Weights of a small GPT-style language model, trained from scratch on English Wikipedia.
Architecture: RMSNorm before each block, learned positions, no biases in attention or MLP, untied embeddings.
Training: 215M tokens, 13141 steps.
Each number is 500 + 25 x the weight over its row's rms, rounded and kept within 0 to 999. Layers, rows and columns count from 0. Numbers have three digits each. The size before them is the row's rms in percent of the matrix's.

# layer 2 MLP up, 384x192, rms 0.0592, rows 327-383, columns 96-143
097:513493515489518494500511490487452451522515482458490510501516496506532534515521532532519456445472483564507480537512485456449547471513470491538495
112:492501484464487509500491482505501532510527494496481500459510473510471477453438515553457516493503549519494491530528512509513484477500483500507517
092:513486521508502464480492524523505535499528501505506522491522548482502475500501478513470499472537512493459476487527453513500510489509516510508487
083:497492496519502484493530518514502513497507495491492479441472489502498482490498481517518485482506474540483525526476491497536494521516499554520525
160:484520511533526500483479500484499483531518474497456499481511505463484502524452486533489517552510492488450518517551495472529518502520487534535469
107:520492552476531488494438472516441497495544514521510501494508532486506482466508527509477522538529479501500544482478487529535495533538490520476509
087:519500531471517468494495503500515566493495513492531483514500504479523488477509467481508485509537433538460493488506458463538500505498502504535474
100:521490485489473497534505532554518501513489505488515500533505485475502511531492534494494462479492512520524515465476499513511506480510499494519548
104:470503510507498517507511530527487514529525482489496471517518495540473470464506541501454519482497480552474534476500480541501487484496550522491496
120:507508560498486512459453492486484495536497533487519553511497488513458514476477537546505474497503559540482508532510518524487483496524484461487491
098:463508509510489522459481505535521506522537501494498523482518527494511479518439514509508510529504520522471550543541516479510494501538496509526501
090:489499555523526450512507496514534494486495472493499503526534506461504492514491470465499487504511462504476501494494460516515519540512508531513509
087:503464519466496436485531512541524568491516505487483497516528483525525489506504507513530529493491494481482499473516460456521485516543490475514489
093:478483523485477487490521455557508455488492484480497503496488479513505478493475477522511503530510467509461435478457483533508462509506463551483523
089:530477505466475496488492495522533511523525465498532505480510517507498478467477539516463470467525536488489503501532538483536509505502531451497500
101:508498521485491434502468541547547518502498453513517487482466511515487494481440481517511495501513469500496497472502461496481511490466502469546532
133:529511504486512496505534497534536452559483497509501520484503478492496519520497422495522506505476545484502488522529502457495552512536476457498477
078:494454514479497472528506532493516513475506502518547512488489502485524478515498507487505471467505510494493502463501454485546462505478494508499512
114:501469545518502485498482496516519504508484524528499539497494491482513504491502491533447496558477505459496559504499450543507510530511487527532477
082:519493496527493495472496475499489505477497515491524467517522493541526462498503457504496480495517475500466513530491515494546444504479514493473506
102:499464504508504468544526521511497495514477508495513506479507524514513500506513494482512488517498428442466521561523490492478500468521470456514478
102:519498502516513474519502492555499518537514494476521514488485526508510511528516484514490509485533462513514497498490450509523523529515526496485455
143:472480493510499474538501526505499527483499526514520512520501531439484523559477492510490481534494474498531483495504483514530492538536498489501453
092:443491497529510469524464547514485500520477516517494501492555563479521501521499463479513486490491483509508531595511505463503499484509468508516512
133:491467534470513496516497533558484498480537505511530464511515532487501512508515464520472493507486501465473530466527471542544471481465545502550470
086:479527487492533444492489491461557505507502495516496521472516479462493474510528494513531509481518501532511450479525509481474517525486486515504465
067:484430525499493484522517479502523534544486480519496489471509476544504497513490492504509469492511481511528487500527503464512506515488481556477495
093:497514498475502488515520528492532509492500487510495482501509476542515467506476486496470451487555463534530550529473479502493509491501459532501569
070:533455501476464463527524494485521462547497493515497521480514528492513450507541467487536474511512497489457460503518462489468511513488500488483489
094:522467460473494513515487496488495482495506501533523502500494504467526536478495491493453465479554511466556547480490498513488497532482489500466438
141:481504529506516485511508497533538530526518510480501478476507500465510489517480503522518510562487478551471515507504486502504531526547529517544477
097:517505508459489472503462570525548460505549488467487508485487491517490518500489521501440489517527486502463496461508514478475514483457522478541471
090:511482500466468487523484472510471452500533526468479505492511478542538459542472461479515471516515455495457472502486501490469489495498536544504502
093:497481499510496459482503508555545497480499510511472484497496518501524517512523510487526501464507462497521530486479467494465494503526531536551483
092:514489556480495508494489527506488518571517550516479489529501538524484479512505509485533469494526490538473473549551518478502519541515512496504503
113:499463515510516528506514480512465547498497540488492526490504506506484497494455513516499514486490500528485523503516481501513512532520495491525449
094:512521521480520492467512503492516480518507525493507526490503470517465517495514518493477487486476523488520512530518459504466577536500460521489450
112:488476489492510507528480526511515542504536530500464473485504469461521493489481520512534530539501480515438499511490507482501487460516509522482502
124:506518528499455454495486487457486475442515501505482512474539498500475486466470548487438508485512496493489487535529533456506482507510498518520502
091:480471537498496514501445516524493477482510513496517499501450498506500504468479544530469507492497506455490473466545529465496455498490452517509503
085:516493519552494502503476469475531447491502478515475510553533517485517513537494487495470488497540484475496521519511513479450485493514451517505524
104:480500486514541487519503481525536525542486487507486489511510508489519464513466524502486514543516503517462518504525488461534491493522530493533525
109:500478535475486509507484525512479555501537452495499473472488500529506495485499500527517479526506478513487512505515491527494495470501522535495538
102:514462470508489499466470492496485438510504509504518498494461522479536557515503501476468484509533459465528505513492501535514477481501500506480474
088:516502466445472455498487489542490534490537515478510489523472536498504514504499477505530509502512497480496475498458522485542500534489512530505489
085:488486524475507457548477498522510530486519492490496455468513474497496479486506533502564495483524527519478500530487508488479512488504498492513529
097:492491517497457496524477506491502495479485472529461487493511506516526494546493490487526458470493434506491476479478494476468483538485462518519537
121:524481514520531503487515514539487547501526530475494489464506496531493534459502533521487473514462470488489508501511474510530474535492519513535511
112:526493494505503523487520490498492549499536493499477474480508490531501454487509502505534492535506509550490535539479513477445507495511557470475548
088:496497518494479509498489520531513504553485498493454505440499498531513504488482519520538492463469509500463523465474479474446508528507446527470536
100:528479501539495503510525494515510567506541477495510496504540473505518486461495477510521519474527514530480530529501493517474500501510525483514529
095:496491514471524489540507493522517521524519497500492494529501544532519466507476521503481456501520489489497521515521520464499513535464495511459488
086:501510510520521464491507512518522513472521513503497486488529501485514504503493465484526521514532516536478521506480474451482503517497500522504489
091:492505508473485472503506497512476509525510487493511450497511476507471465462505489505514502513560496457444465511471469499528534530478512501502497
093:516487515528509459508504500544548531513536517497501506493511535504481463524499483510513535457536515528502481480486456458526498520488508504545492
101:487484537513491498523535494467499476479541496499462515481535509517503468486437557487506477511541521519516461479452490510530517482462452508498503
089:517491476474545518507565517512513546514518503487507517498532486491495513490507506505475501504500515530483500496532485467530517498485518511533462
# layer 2 MLP down (transposed), 384x192, rms 0.0769, rows 327-383, columns 96-143
093:461509478529484522496508538523528539480459493523517526486501534520484502515495490461476542536509505486494533488501517537536453514470495512473509
109:535491515484495466486523511465486501514524504464508534481511467491485520492476481506503508465459530542458506530479504492484528463516483470485463
074:466503474476493520460513489534470518484491518478519474498528495512537453475490516470502522532510480519476515492499466515465533509527456478487480
095:504509518488485488524461477488502471493494506535510519546519517504510523511504509479475491499503514473505484474528505498466508497485507458485486
174:482547520491529495472491534471494437456506479527498488498531516514457487522494495484454474521512509506468519528520516515526510506507508486514495
106:470495498520528479535519515515521472485494500521497509470549443465483501565535498502551488488488509498478488491507513509512473479504540505483546
080:516503514508514514538482493511508485494492502505507532490526518517507517539477471445519486490528493479506526466499509532460500526512483483458484
092:488518503540516523460491485477491486488504472500528497483472523482488476486539510471465507478506533488490460492514485513525538531492501475474423
101:446509520513495507500522494470472498528520493476510498499493538510490509495535508466458540500528531506533504518495495515496524525531524506492468
121:469485449488519473510517502504481533506485466512505507497530520515478448534492503471496492465459508496489523489506511443515512467474482482491491
092:501515550523513476500551505471517470491492489481497500503493490505511498523488475481506484514522504483504463498504496508497505546470481501496491
072:441495475486502509493480472488470541497487514496507531461463500540479546521504494479481483472510535475516503475485531494499519488497512479500508
087:492511476512509520516456530426481428504484492521526495480487527501484510506488499467457471476508503509518501549487535523478506491455510500461495
110:522505483501522520516450544449477539521515524502514515488517517482496524502517528489479479433491542491543552521544502488485544486489542454507481
080:547534510487512499486523493496484481465481547491453524509487472502498484522523470494528532532481474503497476498477466525455469471488495527489512
075:507510497494490519457435487515485494465486497488503530472476501484530498478519485508526493537488504503513505499485529500519490501521478501530517
138:473496528504504481495445504454491549468519504469479494500482507523501505482489547488481518505535493503463479483467506537532453493495516538520546
090:497526478519495521472494475523491487514500513477469506523498499523465508480470490496497506522503496511513480525507538502447549480524513500506492
103:541510501501459491535501502478461495527531473500511490548502510513472516482506508511483530472479484526463496488474480507473466513469513495505520
085:499502527483510496482465541501555526509495479532501503507496480453500517482510541469521507476464537493529479488503500495451527501502507524562488
118:518526500486486544456464474481488498488498473497490503535488479510502478517477506497487506484492566531542465430465503506521509531483512542479493
099:468484502498510514477542514496500500467456467498473527514528464505500487464531502476505554514497566504454500471509522491470501495475487483519535
149:538523501502495521494511498477490464525469475466512483484517460540521479452523499500504518462522515482470522512495497481477537431486491484510545
108:562498513471496535463528471484529493483529485492504507517461456481461473492494512524472499512520520487526444411469488521486476515501556500511498
127:500483504503483487528520492504531510487530489475487504493477547525532532523480512487463544514509468534522491502501513498501520498512540509505516
083:451474473474487523489493479498462500478524519489508538514510503517474496479512473482497459496486493501508552478532480516484516469481509519503469
068:555547475516506503503483522484500462448498485503486520543495534468454529523543502491497505478493529476493479493468538523492528478494505474500500
082:486520478439502509496474505468499514478533548485520451516513449481499546504517514540506508513509501520491471439495468533477541522496487474499523
060:436518478509536549504495495500469515463517484523505472510504465484512534516448536496496524480510488515529493489513512512521531503514525515515523
091:482513547501528517478509515493544535528509502460492522502521492516486498499486486526550516518472520514446480522496517480465498467529515481527585
144:469540472485512495488502525459490490509493523502500536479492535543488504549450508492466460525494524505524525489521510489496516536532514527487497
092:569513491513502525508507454477440533470475504513514502512488504479473500508512497481542511471479507487539456518461490481524513500514503493479515
092:496493520521525502502474514495524524480480473492521463490472521463498517465507545512489528471501552487536547498494503490503503537502467450500510
101:476503502489494517508492519440468471509511488502508505487520503504480496508472493528464489529497527507487453522504520496538512513458452474457530
077:487487442504500529489491480510497451497463477467528513513503489481513524505511453506520539479478540477538507490492516512513496484482490468524498
100:469526442513514495499514485528529462482479491512487595478486496492504520525538519517483471517522488495509499483489547504501490472507522505498515
096:505492472490473537527517486511490522501504477500520502533475517484516466531482487481540506534487500518499494474525518498538436462507496473516525
104:530512460466464474467495493468497489477513487470520555500493528500508501496526488483481497472461499457551512501499501488483527512482490477469507
119:481526545496479531498491490531481491511497542483514488480500509501531515473500484499518503507498471511481513491524516554557494507539492502501527
096:500511439497494511507532483489500526499508507507470483517559486517495471528522477454553500517513475530492551506491463534505554497508521481509481
081:456495508457531515508500571538488577495478509472521484464487457502498490462495505534517520472465497519480496527488504513532539495486526486499483
102:521555494507533497495512539504505509453473494533507509483515534489449483562513512517468489509502474495466516502500484501488500521491523491515525
111:515507491510516488495484500500519446507476511514479532503494499472506496496475483494483525530501482496516555481478492501489500542497482487508504
130:477507528494518515532537496495513578491497495495487514498529488497465475468501494519516525462474523539470492493540503483477515514492512504519529
099:468492547529542534510496494466513466509490486522498499483550473497480483502499527463465493473486470521492524506536500518438510483535504484513517
082:511512479505494543452520500467517471519468505503508519521503518498496531485510449509463514474474481506528483477515516484490508503484495520502487
101:474492461496525502473518518502469510533484542528518501496478492474493498449480494531480545537517516497489520527503486531517504465518560493506462
109:509534510502456495482515525512545498501503504460515547512505496499471472486510506535496493495539497526543523532463491509471487545529501530539496
110:472531549492517468521499500514488473503496530511497518516503498513505538515482502486464532452457505459515485449507523491574522536477483537493460
083:485510455493520513485530483461472474465503527506532499526502487476488514497508483502477522502513493515535502555537543498527498488509534485501441
085:518512494525517500467521481516492428495460528489457508479499512508522492517523511497496520483487482498522501479504547490524497506482479500499451
090:490507469475489513508527468484477529483504493464494498519522512535486516499507549483452511504509503503525538461476528491500499501467518511495540
088:542489518493482526508494488500502521513507509475481486495507451532471562516489510513459519499487513458552507521500563492491478470493456497468498
098:479487482506506505504507501492534496489502537506502536495483523489532526531521493470511508491450503542532532475532502513454484489526505496506503
079:490509473486523507476485485512528469505509481471512498496504505523500489507518465472479545490488567527519495528498498516489516490470527490523526
092:476508460495469515440491486513497490496485493499543489504463494497491527505548461506500528507497503484482552512503484485503490537552490504519507
105:497518532509472481481458491501490453498517520521505498493471539512462487523481515490509470509490495490495487491494521521479480471518477493470509